config.toml
vocab_size = 7379
rope_theta = 10000.0
qk_norm = false
beta2 = 0.95
lr_head = 0.00732
batch_tokens = 32768
max_seq_len = 512
Each number is 128 + 24 x the weight over its row's rms, rounded and kept within 0 to 255. Layers, rows and columns count from 0. Numbers have three digits each. The size before them is the row's rms in percent of the matrix's.

# layer 11 MLP up, 320x128, rms 0.11, rows 6-22, columns 0-127
109:175083133136146130149121106143126118100132139098150074103095098126142119085122146127177133103135151177150143130117106111102088133133148156124119118106121155158094109129127111130084073118147110107100088130075117113126154089141097202136126137126151096121166115092158130143120124115127121116161127101159147103126123151105137082126127144133138120124139156104115104108134173153134094130162
104:147123085131120177144104122108091161113175113126136123114137141135121131133112118136131121125135085112093103138115134152141158143091173164122117137162085114153166123171106180144090116132069109111089132130161118151166166141104146122132081101111142158123112104101114180147159138117151141139135104155173135147121200107147113138112121103122099150143141132116124123147125124089130118113139
103:134165078111109102121116078148128146150129127108113121110140162112140121135155116114165097092136121142092127124122117142172107106118142136137141112118085128085150110102129121157142137129131134109096127123103130127112106157116110132126073171072118160147127119125203100098142144095143096106090164148129120103136162123106118100145125152133140085140106123136165117141056100115163108144155
097:111127181142147119108115172175124095143143106125129118126117123086110111085128136154126119140113112076147122145098140162125137151158127109153156140153140154148111097083111111114153104106081133127093093105122138152142144117123139153118121139106092123174162131126116130111144134162168147163110140164138097165171163116155109162164116130108118125143123134119160137127171138124090155053121
101:126173163155125102114107142151132173115092127150083113114181126115164122100148170097130099142122141134136162143135109100170138118086122073118117137120137111144132156170180134104142156128151143136137141138132103160130174112108112106144090134158148137139146148141131148101155124110111111120087062089161133124096121145122123079093170130144130118127133141118145113104096130123168107100112
104:159130126149127095127094140100179135117116117121136136108106136114111130131148161175117098085100114147109141121117168151091145122136117119126132122112119136126156138126117138120158111116140176139144077127095045122126177088138124141101124134147120151130148127148187095118056093123110129135110151099133141133112125151107102132170101140158152157157111128143145095172137107100137099156102
093:139138122114054119140123161126134146134119123088149093124153142113124104141127117208142155155099101122124164093099078143155121132094119144127145120128122112118145153112145119122145156089162134126124122127105158135121107150120084139157132176131136076152105126136144095119138150092151164084129110161106123111161132117126164124143146099185141150115102139159140110085096125090129132142100
099:098128108157138076116173128115133100106113154075129095149176131104171081125103152184159128126132136146136095165137138099103135150106105140163105092146131091093111095121117147159139115120116094115091126114126123138145130103130133154128107141108131124110110123129153181100155106103145149110112087149132124127116108115133070124154112078094131116143097114143121117116158079122115124171126
086:137061134108092150128160144119121115114112198072105090147096165136125140162134106097115149162114093155101110098145103147137119149110143163144146154114114145126066129106110141147110134105122111133104129082140106146079151130122154126127129135157118134126137150173120119136127114132103149133165155123143138147131149124111146090188137140177155157122107104137108137148104091160109146133141
086:169133132128110145132150121167133101147125122198133188133131160151138159099184128108080104066128143158113105139142138124076123116118186106151133091129124093104143120165147105102096100095132175129136162135158113095074100161159119096129115118141096143115129121113124148158118155127148105136115132112136124126083122136145144141106109141134140098115106130094126121118136116142132122154100
099:118144149121100135102140115100098131143136131119114112116117127142134141145138124131122143149123125133110119132097107094187084062126137131167103088134120128160119110113130129112128120123140157150176123108120134117130097179158089123122098132152120119136140186082158151141110104143159135132137121153151164160178140131157158091154114161103151078147095125086157097175154072140115126123128
108:111107164157117146105119126189103105137143135135142127139171149113092097121168145144146143143146108089112104136117167088117126109125095087119111141149167104143109123142169135129114127125126142165135113093155129119081123148175102131133118120076124169115101175146129137140096137138098126176103113140141121118067171135102100148123104091145120129131114120159139113086108103107180136119145
094:088110125152113120113157117159120151153126143104133144121169159140133113111142132101095153160123158166163159117113165166146118133151080112158135138154082112132092095102101085128105163177110124103102126106135114095165157127127115126109193142161168104142126119126156108120143086120125142128143133127097075120144138087125160115130148124125085132128158103129139135099076123160140124152127
104:144125105151121161122135117131138112125129119119132103173132167073142062132121126141136111141114134137132156135150128112148142103121107102136172150109137135140112103091114117192167093160109100110133102117139134085143116121173111130114153122077156130126112106126135159133126107127132087071129151169148121113129126164187170124129121157142123149133090072080160126146142124086130115110140
103:129150149120131165154097143116141091091131092144129098149099151083121153147117144068125140110112151153114149134133166132120147143149165123094132090175131148102172139084162164111104130112142133118135138147154085120114129138129122102096112134119134154133147109158145111102082135138136104160150133171138130137113159077131161094133117128154136096099113100110141074145144123117147102061125
103:082153106120140112115092147106113104124158159139132147118117139125105151151149096114128138134127139139124119109065140157120132197178115134125140111116154153185134143164127124116110109136089163165143179132167135145138112120106135122130089122138100142103148087086173134162129145187167146130105113152116141142103143097105108123111135095135126100131113118099117160128099110142157154128080
092:103122164158140099106118083122139106139151127119093110118074091138119112117129128120151119099111098074120107101138141198189131126103121107112157119106120192123149124118148118124141149168149147151132132108105107086121122112151154141125150105123128140127162144102136092138068087138089146105145116107094093131130159114131150116157149142144148150087154120147123148088112145112117127122163
# layer 11 MLP down (transposed), 320x128, rms 0.105, rows 6-22, columns 0-127
109:110167112151119126153139138145147135128133121130144097164127094125124116100115148137118124094174136141134134064133137115139127098163102154145156114092114177097152145128136120153091139163143108145112133175103159104089136141117102168139131087115114131184124119139113112133125128126083076112096170108117091115098137125124150110131163175116172159139121153116178124146112128175105156131147
102:076110150109181122133143137085129133140113130137142131124143123124126144095149159121136134104111134116132152121105125094152136113113114143120120153145104106061069082113106103128134109160169181120152149117129115112157077138143102174119095145120143128130150115143144120140100081129092157110150149144149094181090137149138114133140117160135131136118089117135164141132115168174166161122158
105:150139128101084082104136154089138097148120159121120086118164148125130096138151102077155120115142089142164112111160070132154112124130135119098132109081117108129158133118124110122159125114107100124104120109119134118154102110087085115120140197133080156120154146136153111115146171110104116096133161125135109151150131140124149143135114146138165100138169116152143126088136118139172104118084
096:150151122144100144104118136148115113121127109109185160167133126091112153134142111125153115099146142127138111150093149144135104107124152097164127137119108143197104100102109074146144121132111183159141119084125128128126134148130145106098117082124099090100157127115128152059181119122157095127147106129107115133161097156130174112091112102104109124121169125139137161144142121115135112152150
103:165130167105144115151107110115177106132127088145144153144173096072101194097118135112150133190086120144127140112098161115130117121158126139114140120114139160152144107122136141102104119151152099118133107148157144126155122173104102126140098138106163143109123126134144130151081147089159154124141111143158092113162101115106128089090175138146133148141115122092116100139113110126118101095134
106:156165150133097175127126121100142146159149133103128129161137111129114100155113144132136138183082139161147081110125130119114159142098112149092107117161100085128161125124146139094128136100110165121148131108103143152133125153158095147110115135066143144126109138152117096103124095132131135127124181123102103133124167119151118118160088095149170142127090103078066135120098109143137120113101
095:136128136142189152116136117128130117143119103153120151119139112145105116132138145110113152119255143141114092151100148157111138125132113136134101179125154110161100126129146085132137116155098103143157129137137161146115124097150149125120131104123126147114144164124133159141148112121122137137136143132129077131123128103105076136130131155084118113141131122120118102153101111131105132125142
103:114162135139110130141142124133124122116139169142126111174147154159166084126073157161121133122078182130143110148167104144146134096099119126113134109111081124074133142146151189129163084124111110111102108079121147125141126104127200111112102120119152162114124107139135111165095119089119119155123138148121105139116124123113097149122157159126166109124125147140101123144119082135124095125136
090:108124121134131151096149145153110134133096107151142087146110121104157125099145126136126102083139132093159126179109116147115134118108130091113145149123126101120207122134159138098132111141126160105164163113112148161123174078148101142127138099097116105166105112115106109175064132160147095178111113100117098116085118148139141141134130162097115131139124105140108130105159161123131119153146
087:132098119126155126149122145143100148139124127090137083123146172103157111117133130119167125181138114097104123139109154106122151116105107117130137148161180162166090139096116125175141138148139109113089146127148121098123122104114140131123090124103187098150128124117187177106097090128114141117139077145117155166113120100114086074103116116141092154132162090140137130138137126125144136143155
102:136109127089138120147125144078168123085160150130130118100135148086118178109118147149139163113092133140134076101141111112133110102065106129116091147069125120117131125120132136148150160120175142117161151153138102153137118116124120114144126117135141124124114116129102122160109178127123145121117156102158130146169075108134136147148126185106123125155124129117105130146084145180093183138116
106:110142114157118099139112135114142123136145125113115104121148139126145135087136117105132131102176132134127152107158104124144116075163119083145108156120086146088138146122123144151101175163062180144169158118095112140123150126142137128155101048106152101153103134135120155093106122142113149127148129087101097125126144143119118180098122176127143139092126132148105137090111120130130146095126
095:149191117129122183114099125118116128139165122132138131100117119109128134108065142142121102146097120070132092134139114154148183131116109173118116157112159109118119116084121176118150099116101089115162143135156111175111107162149144098146143193109115143143126132110148108128110127118127142126172121119089173141138129129117118164088149113143164153143139140094119121142146137090122108121129
110:120137103129099207122129138120137112117131134152166104163128157104149114148116152196140141152090120134133139146135115133158147146177091138166129132114148128126121128123098130184140104153104139156159131138113176163124133136151136160116132116110115164147151129139091108133146132062141115109121162146136185096119121180145158157123159128112117139132087101081119145131136139112147160128146
098:123133132165144140124127122166177092126130118101135176111136138128122151161170132116125132123101130166104126117127106094170135146156137117150150110154126127111128122219111140157106137156147169116126161126120147137125140109171102185126164063120130149133135156140127143113138151103109129135097131157117115121098161153189130125126127113105168088147135133124115105084149135132149157163100
102:115146089135155118138115123140114120129102094141142107120126121159123141153154100163144106169115107130159127172082118136139135156108143155138113114124172120163099111141146155118113126101142148155115179074153123127144111106152149112147133156117140154162116116136140139123164169104158136112142106154141096195121112126111152160112169123085110103129150126120104144214143159089137136156141
095:082117132095119157151149092152103113087111126085115160163148147139122124159116133134123120111132142153162105172120110096116093132148117125131107143136090125093147149182107133134145127108161063141154138149176132139135114130124131120113135179137166139120123125110128159138102140144128126130091093139153099127107120167135129127154069127121121081145089153090130177085139157095144149141104
# layer 11 MLP gate, 320x128, rms 0.119, rows 7-23, columns 0-127
102:107194136108129157113131108121123111123139095131145115111152083093122109118116149187128135131105156117149103126158138127119139142148126141112098145122150090157175091090120109126135125142105130123106184149135084155126137114148123103138150143063115149111137131052171144148139143138126150109098128149124164138137122127139121141127188103134130134086158119133088098113111149113161086151120
107:153152144080130146129137119112158141111138155104160106125136136109144166169138116130150118067118079129138115172161124149127133147103135160122114126118137132126120137130102129134092102115057079116142104101125094156145113119124154132151135141126150144114122130139130125160119144073111150075162132105162142139121126135141084139139105110124113175157138098114110131103137165127194115069096
091:163124092127134111151120138106125152107148132109105157141121152154094142147160114112131143155110129097173125136104116113153100105121141146127124086058109138156093118118182120102136139164139152143157125115095125143162151148127173093090116134120138138101189144132127089136093100138137134089141075083115132173132109167106158103156127150139107145095102102142108123154105130106152123111109
111:129102094108155117149137142086139127103138125110145144104147099101147141148126136124143158157111124109126106149116142165166112141086136154108127115126150127155145137128112139114199093112091111104193103051152123131120106107094119113146134116081169152120145119116125132133120086146142123071115090090156138134099125092120126129102137106144168144148143112078159159133150131125143095133137
102:118156132080123143098168111131122139158123161095137113164095117128110131200120175124149123180122121132146141124130165133127126091130104118135118151149119127144109133122100097085138128123085155100136155099124154146122098122151121100100124146085142132111083160127093115100152131118135130103180099147147145148129139139150128099133120091105122138126083089091093090116088115133179126089121
081:134130138132127139161129140150135144184150087108133104120142110153092142148166149115127154167171122092102129150070101143112143155119084108116114117145156101138133114131132086099155185164110122140152137147088149210153122120153130120124078115122142137146128130115110126146138121126108114103107169135149080118134132148067137133141167140117123096152122102118091133141108121120124145156098
112:110111125116109148130109132166123144091112155149102151119148106112174120141138102130139135097125147162152157121149117112084095153157150070123143138120096119171094153104135126116123147105131193104139131142134102151147140120106171128141148118121127153118156150143149129158125169126143150101089100082137140146180124145144118074107103116134155161091163163114111107131163145102153084112151
091:167130163150171161133112149183086124144138104163161172146141088106114101125100122111135121126125108103167116126132061092158150148138141105124114113114137117097134148145152106145135064120115121160160136118095146097100159102152133140113151108130167136114120143103120100156110108165098110150125117119104159154101134122155111166127142120079101123141116082140130112094149127132170111126131
087:137141121154128131111148133109126097120110172131079126119111063125107124143132091121124140127137143105138130065108116134132116104100098080114135126130128180082097141145140120121103115077117170139150118101089120125123141127146149174152146123136127110115116100121155125141148169142094143142130166109067116094117119115134153135129127119128182104105131169042126139133146127139113161155129
103:111111150110123144134116142100090126100184090099159108072148146148148148167146088119157145113117159147127127145126117153118093105102125117110138161073075130161124130200135135124117145117173122139161139127142087138153136102117143096153137122167139120117084109096128111157090116107099123129114143093135100125139109078108129109117120109125115144121154113085078117104100134132147138137139
113:160139135088127121121140114118126167147118103092128132110110123186169132164157139171167097162098152114116133124173080144096095116103156152141139151122162135105122091084108125143124130124122089147132155106151182111139134119128140102157134108119110155120112130127170130158124122092101159086115093136116143146170112121170139108147117106123119159144101105144147132126176121100154106160087
101:099111125092099132124128141127118135167164089143129104139123114174113107126086163148138111169097085160134137149117130166110137132126112164120155127090155100172184137116069151147138090141126114127123122106115126131086085108145121133138121127110123175129116121091121097154111100106097157116129128091140147112125121134155163114136132125144114135138106125126046091146133123127118121167180
092:088127141111085168106105173144128146138163144153149122126114109133152121127101149140139142184097136143143168113107125147147155158140090142146115097123143071127140160099120134088110132133123180147153138119107137158108141145137100151107157206154117107137125136109129117136110132107150161092116078131103149128106107135123152131078107114170088144121113112134084143115108113115101134136087
099:111155122085142183119174128093106124143096119165146146126125119078124168130087112132116140124130160121071128096122098162107136103141147127127110182109112116174128093100152138131149115139093155128135140113140069159093121121096106118113114142153115128127100116100110130149116117154174156132146109091133129148158118102116113149114152102110086158104126117120126086154151115108145080093130
102:131100134112134174139159136136135155101099150139111128155153159095103119136121097116143062147108214118133132131138123120149120076083118086094128162135113131113087114099138120179135106153126110108118101149138109085124163154157102134117147133104138173099113140135129154108142105116154121102110102121084122140116106127156132112108096155135124127105115080095142140164105129114138095130100
096:095160123134174118079147110112084125104146161100142143136132103141147147113101162076117140092123162145136119139119100132107116144123054132140139125150142128138126142115123098151144136113122146106150121141139144179132116145171117121120182157138176143136101141090089128098146095138101088120112124169100128102117132188120153104110088103128112150129116104127090136134115101149157171126109
092:140145118103113144130166131141144113101134116170135099113123098116144145139089128129149125150132126153167086137138116145069106064133129139141083089092125113099121107106146107097120160176111136127129135166138142150092148135133132119127156104130133088113098135118128129127140116095123141103126131088120168076125077127157159120133072113147121177116092079131092150132113117157125181135131